{
  "n_layer": 19,
  "n_head": 3,
  "d_mlp": 768,
  "activation": "relu",
  "rope_fraction": 1.0,
  "qk_norm": false,
  "init_std_qkv": 0.0371,
  "init_std_up": 0.0371,
  "beta1": 0.95,
  "beta2": 0.95,
  "lr_head": 0.00997,
  "grad_clip": 1.0,
  "final_lr_fraction": 0.0,
  "seq_len": 512,
  "dataset": "wikipedia_en"
}
Each number is 128 + 32 x the weight over its row's rms, rounded and kept within 0 to 255. Layers, rows and columns count from 0. The size above them is the row's rms in percent of the matrix's.

# layer 11 MLP down, 192x768, rms 0.167, rows 0-71, columns 192-287
size [105  99 104  96 105  96  99 104  99 142  97  96 100  94  99 102  97  96 101  96 101 107  97  97 107 104 100 102 110  96  98 103  97 100  99  96 102 102  97 100  92  98  95  97  92 104 101  97 102 101 100 100  93 100  99  94  95 100  99 101  96  99  98 107 100  98  99  98  96  95  96 106]
[[153 147 128 136 136  96 168 116 225 151 182 133  84 152 110 113 126 118 153 205 124 103 188 115 111 134  99 118 105 135 103 178 129 104 153 100  91 144 138 112  92 130 155 141 176 157 158 139  91 157 146 121 123 155  96 133 116 129 101 113 162 134 120  81 112 145 119 122 107 148  99 115 103 140 163 122 114  76  74 152  76  94 101 113  92 185 144 116 163 183  49 177 118  92 125 129]
 [171 158 155 134  97 147 130 130 178 147 120 136 147 102 173 182 187  89 128 122 119 163 157 103 150 225 106 134 126 135 116 115 119 176 113 120 146 125 126 159 110 101  96 189 130  75 148  92 118 140 105 133 169 130 100 137 111 137 143 132 200 177 169 151 159  95 170 166 165 138 150 156  97 190 113 138 136 108  96 100 132 103 143  87 129 146 104 138 117 118 121  92 153  91 134  87]
 [113  83 183 112 140 102 140 135 144 109 124  98 165 101 163 111 149  82 107 101  73 141  81 114 151  75 174  91 132 101 151 190 153 117 164 136 115 121 161 115 129 156 145 147 149 134 141 131  70 179 107 107 109  78  81 135  88 145 137  65 114  69 145 111 122 125 110 114  72 116 149 138 182 114 157 153 155  78 132 107 108 163 167 146  95 127 125 129  70  62 145 125 125 104 127  94]
 [129  88  98 107 150  53 137 130 148 141 130 138 132 116  98 155 192 184  89 100 144  99  94 120 121  68 118  76 150 110 147 174 129  89 114 118 135 103 160 191 160 109  92 204  78 175 148  50 137 135 101  89 177 118 156 188 129 121 155 149 133 136 121  74 147 125  88 140  48 102 102  99 108 162 112  95 128 111 113 146  83 114 106  30 133 158 191 139 149  88 161 113 107 147 106 128]
 [122 161 143 136 152 166 143 194 147 183 137 154 109 173 118  79 121 107 178 148 137 162 143  92 126 161 107 143 118 114 108 132 154 106 164 106 119  85 141 143 131  70 133 121 148  97 114 140 145 124  88 121 114 135 133 125 128  82 158 104 185 112 119 120 147 130 148 122 101 107 161 150 149 133 121 139 162 106 120 129 178 189 121  96 121 175 129 146 186 152 113 137 131 145 142 123]
 [150 152 132 135 148 171 118 123 154 148  84 162 142  94 133 184 141  89 203 139 149 156 100 106 142 105 151 109 171 133 100 140 172 134 185  98  74 177  95 165  66 106 107 127  73 154 140 119 102  76 135  94 140 129 147 151  81 156 133 130  98 176 112 189  63  63 134  76 154 114 104 146 119 126 124 141 142 118 132  87 134 168 129 151  98 143  54 147 145 112 115 122 132 170 183 161]
 [116 127 106 131  79 164  85 103 190 156 126 140  78 151 179 139 124 173 238 142 128 152 120 176 118 154 111 112 124  89 186  76 115 140 135  74 121  93 133 158 129 164 153  93 112 177 131 158  85 144 111  99 194 134 139 132  81  94 186 121 134 123 111 195 109 148 101 153 122  90  99 149  95 162 119 111 137 117 195 135 190 162 163  93 137 145 125 104 201 103 120 116 121 141 136 159]
 [124 106 134 163 134 129  98 124  99 141 157 164 150 149 138 138 133 133 118 127 152 173 172 129 112 178 127 112 109 134  66  67 179 154  90 166  98 102  80 155 128  73  73 133  95 106 141 141 157 134 166 148 173 157 140 116 114 135 154 126  98 156 111 143 171 105  97 180 156 123 150 144 139 139 145 101 138 133 113 122 229 111 126 116 101 141  88 102 200  73 159  76 159 101 153 140]
 [147  81 147 150 118 141 139  75 143 103 169 110 142 119 117  89  38 105 149 159 106 123 234 151 122 152 181  94 129  79  70 119 131 112 120 189  83 131 114 149 153 142 111 212 138  81 159 171 200 137 163 105  95 165 133 100  65  98 106 118 126 109 184  98 181 141 144 102  99 121 125 157 108 123 180 129 156  96 120 137 108  86 124 127 118 146  92 157  81 146 123 146 144 157  89 152]
 [ 92 114  96 147 176 140 106 226 163 104 146 150  75 122 149 184 106 130 111 105 155  99  82 122 101  82 113  99 133  98 153 138 105  86 175 182 120 217 226 124 140 130 164  94 133  71  93 202 143 182 105  69 119 103 165  87  83  90 139  69 117 151 134 151 150 103 130 124 134 128  88 153 131 116  86 145 101 105 112 109 150 181 139 149 114  85  84 100 113 161 134 130 182  80 141 167]
 [ 81 110 101 113 162  85 154 150 107  85 115 150  79 173 179 117 153  96  95 154 204 173 127 159 132 100 201 164 120  91 195 135 109 119 101 126 143 115 103 141 132 167 160 138 128 156  94  89 128 124 154 133  80 115  92  95 102 145 115 102  83 125 125  93 176 126 155  75 151 117 139 100 139 140 185 111 145 111 135 148 166 106 133 191 111 135 108 184 110 118 167 146 109 109 130 120]
 [174 182 109 118  79 129 160 114 106 169 108  95 132 143 100  67 105 122 103 109 113  79 141 113 145 133  66  91 103 136  98 157  88 121 171 130 104 172  86 129 167 116  73 106 160 187 106  53 120 119 142 129 136 123  69 149 114 103 113  91 100  88 164 130 152 154 128 144 174 155 151 139 125 153 163 173 135 197 130 117 146 114 188 142 149 171 174  77 102 141 158 127 151 118 115 124]
 [ 95 137 158 105 100 118 130 150 140 131 137 126 134 122 119 153 142 102  78 167 148 197 105 152 159  88  80  95 130  73  97  80  87 107  69 130 122 105 107 111  85 147  90  66  98 110 126  79 130 118 148 131 143  87 175 139 136 121 116 110 157 165 135  96  98 125 176 127 156 105 137 162 179 196 113 137 100 117 106  84 131 127 130  84 156 147 156  98 157 133 108 104 139 163 123 145]
 [159 108 147 121 174 133 134 154 119 107 142 139 137 153 116 151  77 107  95 120 118 136 139 139  98 158 155 138 176 151 101 109  95 141 105 131  89 130 135 139 153 117 167 125 145  90 167 102 180 148  96 123 153 103 139 107  90 180 108  72 164 113 127 127 105 188 141  62 165 100 129  86 105 167  85 125 131 113  77 200 150 163  76 123 105 163 137 198 118 108 130  83 121 150  76 167]
 [ 61 148 171 138 155 125 132 106 202 149 111 129  99 166 143 132 139  35  92 148  99 129 113 147 179  83 143 140 124  86 140 143 113 152 120 100 126 140 183 120 141 154 122  83  92 150 138 141 131 103 129  78 119 158 145 113  54 131  89 182 135 123  67 143 143  94 197 122 102 161 122 104  85 114 110  76 125  86 102 144 121 161 155 155 163 114 161 183 165 132 150 118 114 128 144  94]
 [159 138 172 144 109  94  99 147 169 154 144 167 124  90 172 126 118 112 120  95  92 139  74  81 153 151 139  91 116 120 140 119  95 129 162 155 100 116 159 151 122 147  75  69  89 134 100 108 123 199 122 123 141  90 131 132  59 137 205 152 125 121  99 102 156 111 127  75  92 119 146 115 138 192 132 149 110 109 154 100 131  88 117 126 120 125 155 179 118 173 148 107 155  99 161 175]
 [115 158  71 145 141  84 158 130 101  92 147 128 144  97 169 152 122 168 115 139 128  95 117  67 124 175 119  91 110 102  99  96 126 116 111 102 113 111 118 152 138 170  83  96 114  73 154 150 143 168 149 124  73 107 111 114 110 124  74  62  89 170 148 101 154 119  69 153 111 168 184  94 123 143  87  98  98 134  63 134  83 132  67 156  89  67 119 122  68 134 136 157 101 102 120 124]
 [164  75 115 121 122 116 118 155 104 161 121 109 217  86  71  98 148  74 105 121 158 138 124 129 121  98  89 108 106  91 125 144 158  49 169 112 138 173 105  86 138 134 156 108 112 147 177  95 158 114 168 146 142 105 140 148 198 144 110 134  96 160 126 149 130 125  91 126 172  96 131 118 167 139 106 125 104 188  80  79 145 169 156 149  96 153 108 190 162 127 185 129 121 118 101  70]
 [149 160  92 187 109 133 136 137 146 134 160 176 133 134 126  70 149 122 118 146 117 197 149 127 194 133 126 105  47  85  94 135 118 199 128 116 118  96 176 146 143 169 166 158 122 144  99 140 165 138 127 117 133 144 143 109 118 128 124 120 167 100 119 147 114 158 112 163  79 118 138 143 161 112  92 139 102 213 119 181 136 153 128 108  95 117 126 124 116  81 162 157 188 129 186 126]
 [137  97  95 167 153 112 110 151  59 143 133 131 110 171 143 111 109 130 126  99 119 135 133 121 170  92 144 101  50 102 135  72 178 120 144 137 110 114 150 136 117 111 169 126 164 136  96 119 123 127  29 101 145 164 149 167  85 127  93 162  78 160 119 153 103 120 142  98  79 103  74 184  98 136  74 139 109  87 184 162 133  54  81  65 151 129 144  83  95 129 144 111 167 115 134 123]
 [159 183 118 170 110  66 115 151 145  87 133 102 159 120 150 110 170 116  97 114 131 135 166 170 152 156 178 121 118 147 150 173 115 148 101 150 112 112 128 114  82 108 104  95 129  93 118 107 142  86 192  88  72 182  89 136 109 160  81 122 149  85 113 122 140 108 156 107 109 135 145 136 143 162 218 157 146 107 138  98 152 100  99 176 136 139 120 125  93 149 123 145 191 121 112 135]
 [166 117 177  86 112 201 128 159 181 156 126 101 114 102  91 124  75  62  98 167 161 130  92 141  97 185 145 101  78 168  58  84 133 175 107 186 120 116 146 110 109  88 120 104 145 185 108 137 154 130  92 125 102 110 161 121 137 162 201 169 129 147  72 128  92 168 144 118 192 100 106 111  97 121 132 114 162  94  93 164  54 161 127 122 117 138 113 129 127 146 129  94 132 120  90  82]
 [188  76  91 164 190 107 141 187 111 124 188 172  81 182  84 139 148 111 136 140  93 154 139 162 137 117 142 142 108 131 153  33 121 115 137  70 140 162 133 137 168 175 156 157  92 161 102 151  91  79 159 134 137 161 135 112 108  97 140 121  78  91 160  79 132 129 145 118  39 143 113 174 127 105 150 136 100 108 102 133 101 109 161 110 176 166  63 152 139 143  99 157 105 185 114  96]
 [ 94 130 132 111 149 116 137 113 111 108  81 106  77 124 133  77 236 103 151  81 129 174 148  63 125  93 132 105 143 186  81 130 167 174  61 147 162 108 163 145 106  98 144 117 155  99 167 118  99 110 120 149 128 123 108 149 164 113 152 125 129 169 170 122 127 131 125 134 147 107 123  88 140 162 168  97 131 116 124 179 137 110  94  40 111 147 117 121  82 166  95  97 114  99 111 131]
 [126 130 124 127  97 173 147 106 121 150 121 140 154 122 175 122   0 173 137 144 124 117 179 160 120 165 101 135 146 155 126 108 140 114 109 122 128  94  76 121 124 132 106 114 113  94 150 147  54 138 184 163 108 180 132 129  95 155 128 126 143 121  98 200 126 116 111 189  76  92 144 115 108 176  35 134 138  91 111 128 119 116 132 168 145 104 126 140 168 116  91 130 127 158 162 122]
 [100 124 163  66 110  93 111  93 191  62 131 118 113 151 191  88 122 156 119 144 156 129 158  99 110 141 107  76 151 194 158  93 179 100 156 142 126 137 190  84 190 139 115 129 123 166 116 148 118 163 137 140 145 143 143 174 190 109  93  73 107 153 185 125 162  89  84 171  90 184 102 162 119  82 120 103 139 129 141 122 172 156 136  64 154 134  58  56 180 161 155 144 132 114 120 151]
 [ 79  59  88 118 130  99 176 111 110  91  54 141 167 149 129 140 131 107 165 124 151 149 127 147 126  96  80 202 121 147 149 101 139  51 119  16  98 153  54 125 126 122 133 126 159 136 127 184  98 114 106 153 119 182 130 102 134 175 135 139 167 116 145 177 189 165 138 158 124 121  95 173  77  86  89  94 137 103 132  97  92 134 165 170 182 131 160  92 176 128 172  89 131 117 140 157]
 [132 106 158 158 125 107 126 116 122  94 164 154 105 177  91 145  97  91 142 100 123 157  56 177 145 126 151 154 131  83 117 170 108 179 133 113 127  85  95 156  91 132 141 172  91 133 141 125 144 142  43  97  90 112 162 121 124 106 138 169 124 114 171 145 135  91  60 137 129  78 123 154  57 125  98 137 109 139 152  71 144 117 152 165 125 159 151 105 144 142 155  97 176 144 117 112]
 [ 78 160 118 139  84 155  69 141 132 151  77 143 157  88 161 127 108  98 118  90  95 175 120 137 116 118 194 191 114 147 121 115 137 147  95 172 103  84 156 118 103 144 147 161 110 101 109 102 191 126 108 132 110 204 143 155 128 117  81 103 116 150  87 121 126 129 108  82 134 172 116 102 113 168 131 114 166 126 155 124 170 159 106 105 119 123  58 101  83 126  93 136 107 158 112 111]
 [118  98 146 130 150 122  89 173 162 107  95 139 150  76  97  91 118 152 147 104 138 198 123 128 134 138  68 143 125 129 138  87 159  78 133 214  74  96 161 112 117 125 156 144 104  97 170  77 157 108 136 169 146 130  98 120 174 168 108 126 159  96 154 114 121 105 186 133 175 215 105 103 139 107  84 155 160 141  95 159 177 146 120 202 164 129 169 141 151 117 146 100 145 111 104 168]
 [111 163  72  98 148 144 143 105  80 161 111 144 159 101 145 138 180 201 154 125 106  91 151 123 118  89 145 119 126 102 128 121 118  79  88 137  86 108 123 137 137 113 130 109 134 136 150 140 146  98 138 117  97 133 117 129 120 171 172 149 128 110 127 132 173 182 157 203 166 155 163 131  85 165 158 164  56 122 150 168 106  52 117 135 130 168 109 165  78 155  92  78  94 131 130 193]
 [143 142 125 101 147  56 154 147 143 127 152 104  78 170 126 124 165  79 127 125  85 155 110  99 101  32 129 115 130 152 121  99 103 138 124 117 123  99 105 142 124 123  90 176  64 207 114  59 142  89  98 159 125 101  81 143 141  82 133 152 161 126 121  89 135 102  97 132 173 100 122 182 147 136 181 148 118 139 105  87 122 155 139  93 141 172 129 170 135  98  78 118 111  91  88 169]
 [138 125 126 162  82  78 161 135 108  87 115 165 133  78 152 146  72 200 135  87 147 131 126 107  66 108 106 137 160  63 137 131  81  94 189 155 156  70 116 154 160  72 107 173 104 166  90 142 106 151 153 120 113 184 112 103 197 172 139 120 133 112 159 114 150 104 153 192  95 119 154 178 119 177 110 146 150 139  99 131 157 187 150 255  90 149 126  72  71  99  99 152 110 140 108 136]
 [161 105  49 113 125 144 122 123 105 155  94 118 145 157 105 110 137 117 139  96 114 129 111 194 167  83 116 121 115 131  87 158 166 139 105  86 199 113 173 149 134 158 133  74  79 186 171  69 154 108 104 132 114 158 107 166  85 166 141 109 115 102 152  92 102 113 229  97 146 160 114 141 101 120 111 172 128 159 166 114 137 139 118  71  80 109 169 163 172  77 127  90 174 179 114 134]
 [166 173  72 114 140 175  78 158 134 138 109 125 134 112 175 190  72 141 169 165  66 117 177 147 119 223 146 138  75  94 164 160 100 116 112 157 114 158  95 161 127 161 148 190  94 156 139 177 138 142 118  83 160  83 161 120 161 185 129 126  99 124 109  77 171 133 120 146 108  84 134 119 149 113 145 124  94  98  93  82 103 170 187  76 165 125 155 128 173  52 102 101 117  99 107 164]
 [144 168 112 104 127 120 145 127  61 137 103 137 139 150 144 130  85 138 137 122 107  41 146 128  99  83 140  93 119  70 106 111 150 168 124 102 111 134 174 126 104  91 115 168 105  95 140 121 118  95 131 187 213 136 147 144  68 115 205 119 150  73 147 176 125  88 134 139 135  99 145  90 108 125 184 109 182 199 118 148  89 109 169 140 126 167 111 117 128 153 146 100 140 150  86 133]
 [ 88 159 142 130 124 148 104 129 143  70 125 110 120 102 123 108  57 151  73 106 118 146  93 144 143 139 188 125 100 154 134 135 158 120  63 151 128 142 152 106 137 134 133 126 107 110  80  67 103 131 109  91 140 160 113  91 147  58 116 124 130 166 147 114 105 135 118  91 100 156 122 168 117 110 147 123  74  55 154 118  99 101 106 107 175  90 101  59 130 223  92 132 138 101 131 114]
 [100 167 142 145 147 194 156 148 159 127 198 130  88  81 113 169  83  91 158  89  57 141 151  76 130 173 104 136 144  75 120 206 161 191 145 181 116 157  66 144 161 128  96 191 127 187  68 131 129 119 107  76 100 138 134  99 145 152 169 118 108 107 120 178 174 165 143  87 188  64 102 142  99 185 143 154 122  94 103 106 142 154 129 100 142  89 142 148 148 149  97 106 139 116  93 171]
 [ 58 211 197 101 118 115 159 126 114 118  98 116 150 171 125 103 172 125 160 150 138 184 122 176  97  83 171 111 146 173 128 121 132 122  49 138 190  87 196 135 124 142 114 141  90  93 118 114 167 110 122 147  91 127  94 101 118 116 114  70 109 139 116 183 123 138 131  79  86  88  88 145 135  46 114 114 166 128 181 113 152 172  89 210 107 147 149 113  88 134 129 137 145 127 170 179]
 [131  98  86 158 156 110 124 168  90 126 124 149 111  98 100  79 125  91 149 167 140 147  65 132 142 116 152 141  88 165 175  94  75 166  72 129 106 142  95 102 120  83 123 123 123 178 178 137 189 144  79 133 116 140 156 129 204 127 150 136 140 135 175 139 121 150 152  68 139  70 105  59 137 158 167  97  97 114 152 161 123 123 118 130 136 129 107  89 161 148 141  64 145 187 135 132]
 [127 132 127 115 121 112 109  62 127 198 132 126 104 174 174 170 147 130 135 193  52 128 175 140  99 157 149 138 184 168  96 141 119 155 131  75 149 129  67 115  94 144 128 176 134 115 106 132  80 136 105 149  93 132 127 112 101 130 107 146 144 113 123 134 118  76  94 176 138 128 141  90 188 132 125 150 125 122 101 120 142 159 118  73 127 118 221 123 135 126  91  92  72 138 126 186]
 [168 141  70  78 101 118  97 154 155 159 144 157 141 140  66 102 163 159 160 110 149 100 152 143 100 103 149 102 149 153 119 143 161 170 165  77 160 134 191 119 107  83 150  99 153 128 140 198 160 136 135  78  84  90 175 150 148 114 140 126 132 131 178  83  76 133 120 117 162 130 124 131 139 129 149 113 148 158 165  74 155  86 165 185 147 117 168 162 158 127 157 113 137 147 139 166]
 [173 185 104 153 104 209 132 143 135 123  63 121 151  81 171 149 139 127 119 132  91 148 103  93 123 117 100 175 139 189 114 200 138 154 126 157 112  83 146 118 161  36 136 177 130 118 150 103 132 120 165 114 140 102 195 167 155 214 110 172 121 182 132 142 154 170 122  96 123  83  98 153 115 141 124 182 152 161  70  86  82  97 139  71  73 147 185 171 147  87 131 152 127 107  99  85]
 [ 60 140 169 136 101 161 127 161 150 145 134 135 151  95 125 144 186 155 140 116 112 131 107 125 204 143 101 173 147 101  74 178 116 162 145 143 125 133 107 145 111 115 119 140  63 157 113 139 118 119  90 121 156 136 139 181  94  76  73 117 145  48  80 135 140  80  32 182 137 127 131 146 134 160 129  60 154 148  98  32 135 110 175 120 134 113  86 109 104 143 121 122 105  93 140  85]
 [118 111 135 160 194 136 108 143 112  49 138 131 151 162 133 131 103 125 104 140 171 119 119 155 170 153  75 127 162 113 134 109 158 169 144 128 173 126  92 151  95 134  51  85 193 108 158  91 124 127 171 148 133 148  95 199  94 140 120 129 166  73 169 172 179 131 173 155  78 131 165 145 156 168 150 157 154 195 136 160 136 129 113 170 103 147 184 104 139 141 131 152 143 117 118 105]
 [126 122 105 167 110 106 123 125 148 176 121 150 115 105 123 156  92 142  95 122 144 100 108 141 175 124 124 165 101 122 132 129 168 105 108 121 163 128 119 143 124 148 121  44 101 162 159 169 163 145 202 175 142 141  83 152  88 129 126 134 113 125 100 160 102 119 119 113 128 183 109 102 139 181  72 192  99 121 197 144 166 132  86 158 137 139 163 152 102 124 160 108 130  72 145 154]
 [171 138 127 190 121 134 107 113 174 101 125 145 193  83 132 154 137 143 125 165 137 105 117 144  69  87 184 212 128 103 135  64 109 105  78 111 154 113 118 114 135 147 114 127 121  92 128 135 147 161 142  78 119 140 126 175 162 170  64 171 138 114 102 163 102 129  90 109  59 146 158 114 140 156  28 153 179  92 137 114 111  95 135 111  89 159 121 151 138 127 156 140 112 133 129 113]
 [103 145 131 168 130  98 140  85  68 169 114 147 188  93 151 102  96 129 137 111 136 144 118 132 109 166 122 143 184 124 226 201  76 169 102 127 142 130 145 143 143 136 158 203 141 158  54 101 107 132 142 150 147  91 104 144 174 140 133 109 127 122 124 151 137 179 198  68  78 132 156 170  91  73  96  67 165 136 168 131 106 111 153 157 136  98 167 171 112 106 114 163 100 135 159 166]
 [176 119 110 128 147 172 143  85 164 152  97 124 125 143 177  52 116 112 110 157 206 155  76  90 177 100 130 136 128 161 158 143 179 123 120 111 138 126 117 116  96 106 131 174 107 129 131 112 135  67 127 133 110 123 109 157 157 184 167 131  68 173 131 151 120 159  65 126 125 175  89 140 116 113  96 139  99 124 160  92 157  87 121  71 131 180 115 120 141  89 133 119 129  96 122 164]
 [ 91 103 179  80 134  83 131 123 136  91  92 137 125 136 111 162 132 169 120  87 145  80 163 153 127  51 119 128 118 141 138 162 167 146 118 149 147 134 108 118 154 135 149 129 108 157 141 162 192 136 133  86 136 112 141 166 141 113  80 177  98 148  77 189 143 151 117  99 136 161 112 160 118 114 132 167 132 127 118 135 160 124 151  97 105 140  98 134 163 181 142 108 152  72 154 121]
 [112 158 123 133 116 124 119 180 103 140 129 119 120 120 169  80 111 141 106 128 109 164 162 134 109  67  84 121  98 121 142  99  86  59 112 136 112  69 172 135 131  97 146 124 150 147 133 104 130 129 111  70 148  93 139 192  90 132  88  91  86 130 122 112 122 135  81 149 143 149 147 132  71 108 133 106 151 192 135 141  72 112 154 118  97  93  99  72 117  96  87 142 128 104 118 148]
 [110 154 113 132 138 127 150 109 137 103 124 124 169 118 134  81  72 115 156 115 136 114 193 141 119 141 149 154 122 113 121  90 148 152 115 124  85 110 103 111 159  95  99 111 118 110 130  70 120 142 130  49 135 126 157 185 142 133 137 123 155  89 172  74 143 105 162 100  95  94 166 156 155  84  88 121 138 114 156  84 112 108  98  79 156 123 117 120 160 130 119 119 154 100 140 156]
 [163 104 165 134 123  87 159 141 126 199 102 137 132 162 133 150 200 126 124 152  68 111 195 110 160 122 172 102 140  94 139 126 120  87 118 127 166 120 100 144 126 166 172 144 155  87 158  73 146 138  99 173 160 136 105 108 101  97 103 167  90 141  41 107 132 152 120 103  98  88 180  85 126 125  72 134 183 139 185 141 134 124 118 182  80  69 103 162 134 136 142 181 103 136  87 165]
 [126 142  94 139 184 152 120 138 146 141 160 134 122 127 179 130 129 146 136  46 117 175 128 119 148  84 106 164 168 140 110 122 116 158 144 154 183 166 166 129  91 180 195 108 167 134 134  88 136  84  50 156 119 139 178  72 163 186  83 203 117  78 132 158 155 109 110 102 154 117 126  97 168 122 138 135 160 143 132 175 109  88 183  39 102 116 133 151 150 122 132  68 119 121 100 103]
 [213 145  84 150 101 195 171 158 157 176 175 145 128 126 145 110  61 121 143 134 139 147 100 152 140 126 134 113 147 149 111  96 132  75 175 187 133 146 127 148 144 116 163  43 145 182 144 151  91 176 133 119  92 116 131 167 181 118 140 150 134 110 179 131 155 148  91 160 135 122 119 197 156 166 113 111 124 143 106 146 131  85 138 122 124 147  73  98  90 129 157 123 122 129 113 122]
 [193 134 129  90 125 108 119 115 127 100 105 136 152  89  56 139 136 110 123 121 147 206 102 168 151 122 143 196 159 160 142 175 132 120 124  89 101 102 159 175 100 158 151 143 188 126 146 148  96  86 121 143  66 111 123  33 117 141 103 166  94  92 117 101 115 178 128  48 103  92 111 161 137 196 103 180 128 137  94  75 159 196 128 132 184 142 197 104 132 148  47 107 149 122  77 152]
 [142 116 103 100 127 126 127  85 128  89 162  91 106 103 117 172 113  83 115 137 125 113 141 146  90  82 100  89 102  85  97 100 136 144  97 133 155  94 130 166 108 126 172 130 129 139 143 102  96 144 125 146 101 107 119  96 151 178  94 138 143 139 106 136 149 111 120  99 131  91 161 141 140 104 131 132  99 110 110  75  98 103 122  77 120 150 145 150 118  90 136  89 133 131 147 113]
 [ 48 157 168  83 127 101 126 162 146 125  68 143 124 162 108 156 114 150 170 153 199 101  76 118 105 143 142  94 143  68  83  85 121  98 119 109 117 128 123 113  54  98 150 150 107 174 104 173 153  84 113  60 100  89 124 147 128 130 146 146 107 145 133 115 157  61 102 138 105  95 161 129 143 116 171 111  91  94 162 147 194 129 128 120 102 147 146 158 204 115  57 132  87  98 118 161]
 [112 157 142 126 129  87 131 138 129 141 180 132  62 107 120 181 199  89 123 135 119 225 164 169 158 137 169 160  95 114 154 117 178 101 102 136 173 145 163 153 135 139 137 149  55  78 115 125 131 164 130 110 152 181 152 107  87 141  79 126 125 137 143 122 163 149 124 123 126 156 117 125 160  88 162  69 156 155 115 112 132 189  99 159 107  62  76 117  90 131 129 116 162 122 127 137]
 [119 144  85 147 107 171  86 150  92  83 126 110 164 187 136 104 155 163 173 104  95 119 120  89  74  86 146 115 120 138 132  61 118 119 109 144 205 124 137 139 133 168 100 138 107 138  69 193 192 122  98  92 125 123 134 149 169 130 113  95 121 152 149 112 173 160 132 122 188 156  68 108 146 131 116 141 110  92 187 127  59 109 135  81  94  93 113  83  71 172 160 179 100 150 152 110]
 [ 89 108 144 165 177 141 148  96 105 158 145 202 167  92  88 137 149 145 160  36 118 115 143 166 138 126 132 109 159 123 191 145 108 152 126 167 130 109 129 169 118 154 121  68 141 154 116 140 114 166 159 123 107 132 186 160 129 133 141 103 116  95 142  97 153 162 145 163 121 116 177  77 147 138 134 160  91 111 165 154 136 110  76 137 168 127 103 178  71 122  88 181 153 138 138  99]
 [166 136 147 192 133 132 105 171 129 136 106 143 170 102  90  62 140 122 139 105 131  92  89 119 200  66  80 129 112 123 135  81  86 132 149 162 112 114 130 132  86 107 164 162 171  78 129 151 149 141 135 150 120  51 171 115 161 145 134 120 106 105 155 141 108 140 180  56 118 122 131 193 109  92 192 160 135  95 133 154 102 136  96 104  71 106 121 169 145 102 108 159 144 124 148 163]
 [112 180 125 108 110 141  80 131  96 126 123 171 170 102  80 190 167 130 115 123 199 198 124 111 159  73  55 133 105 119 134 144 125 171 135 162 131 148 139 143 128 167 124 132 124  96 154 162 120 140 109 128 152 141  93 123  66 150 106 118 148 110 143 148 127 119 152 102 120 159 126 145 113 140 150 139  93 145 113 158 106 124 149 119  86  95 144 139 112 129 101 191 141 125  88 114]
 [110 132 144 129  92 140  96  63 117 166 168 113 118 104 214 115 146  98  71 142 124 167 110 125 142  98 157  98  98 131 160 138 147 142 147 107  97 135  92  90 130 141 169  66 154 144 135 111 137 164 141 134  89 133  84 138 204 139 105 138 115  83 132 125 142  57 149 109 153 151 152 131 127 141 146 142  90 162 161 157  88  70 125 153 178 187 136 177 115 111  99 140 133 185 139 108]
 [154 173 120 137 109 151 170 176 169 159 118  90 186 118 172 117 188 199 146 179 173 135  96  85 114  99  88 128 120 152  99 104 143  94 128 106 145 123 120 122 125 118 112 167  98 168 156 154 153 171 150 143 128 173 129  99  99 174 131 116  98 126 135 122 220 139  98 124 150 131 176 172 156 185 166 123 127 117 110 115 199 164 113 169  89 145 131 139 188 104  81 168  99  86 131 153]
 [101 124 155 152 155  49 125 130 113 142 146 106 182 124 152 106 103 113 116 138 101 193 171 134 130  92 109 131  89 161  39 133 121 185 133 150 173 127  59 145 128 116 182  80 122 113 149 171 115 128 122 179  88 160 158 140 116 149  93 138  85 116  83  82 113 133 118 108  84 105 150 115 134 144 126 116 107 118  85 143  80 197  81 184 146  76 101  86 106 116 139 135 169  92 152 136]
 [110 162 166 105 156 122 133 191 118  76 150 125 107 131 185  89 158  73  65 161 158  97  77 139 137 134 110  89  97 154  95 171 135 146 149 132 126 135 201 120 157 173 115 140 112  72 114 160 192 137 145 114 146 134 119 118 132 156 141 125 124 130  79 134 137 130 121  70 168 148 146 142 168  51 104 147 154  86  97 133 104 124 126  97 103  88 159  80 139 164 111  66 147  94  95 127]
 [105 116  89 148 153 142 131  79 132 124 132 118 167 124 103 119 159  92 112 168 130  59 104 137 137 112 157 131 115 192 135 183 150 146  96 164 149 159 140 132 151 138 108 206 181 124  93 100 113 151 108 116 132 136  84 111 159 139  88 102 122 116 146 146 184 122 116  61 172 133  98 136 150 179 125 104 129 158 120 111  87  76 135 121  67 150 168 162  95 104 145 161 140 101  98 143]
 [133 168 119 146 116 165 155 165 172 137  89 138 154 173 127  92  87 167 136 151  93 140 116 102 118  66 125 145  91 127 119 128 140 132 113 172  51 115  45 139 173 139 179 107 181 108 122 105 180 104  99 153 151 136 109 146 107 127 152 122 142 167 180 209 125 165 108  68  66 177 126 152 105  60 143 146 167 148 139 147 127  91 120 102 118 139 117 132  70  81 119 106 112  97 142 152]
 [152 119 171 128 124 135 137  81  49 170 154 119 151 199  72 115 169 105 122 186 157 133 168 143 215  46 145 134  98  94 165 104 102  87 152 136 161 105 167 113  78 132 136 166 109 171 145 138  65 117 165 116 163 138 120 128 157 127 157  86 121 103 122  96 108 142  75 116 110 115 125 131 146 142  97 154 191 136  92 144 161 125 109 134 188 111 152 127 130  93 107  96 134 146  72 111]
 [109  73 141 114 149 158 160 124 106 136 105 142  85 156 153 134 130 113  95 148 175 114 110 136 121 111 141 148  88 150  90 109 101 133 120  95 130 116 138 161 148  99 170  68  88 164 151 111 165 139 130 105  98 122  70 145  96 121 103 102 123  99 134  75 125 141 159 153 134 154 123 195 138 133  68 126 158 129 113 115  73 112  95 137 120  58 137 132 177  63  81  96  88 123 103  93]
 [124 202 132 145 126  89 122 157 181 215 119 169 147 136  93  43 155 114 117 159 121 145 107 115 136 136 179 147 179 114 145 138 148 132 135  56 172 127 151 114 120 130 179 140 105 233 100 104 181 129 116 107  62  94 136 123 125 147 122 161 146 141 131 106 105 176 101 133 118  70  91 148 118 104 194 151 154 115  97 117 157 113 128  77 103 175  92 109 103 128  75 160 126 141 109 156]]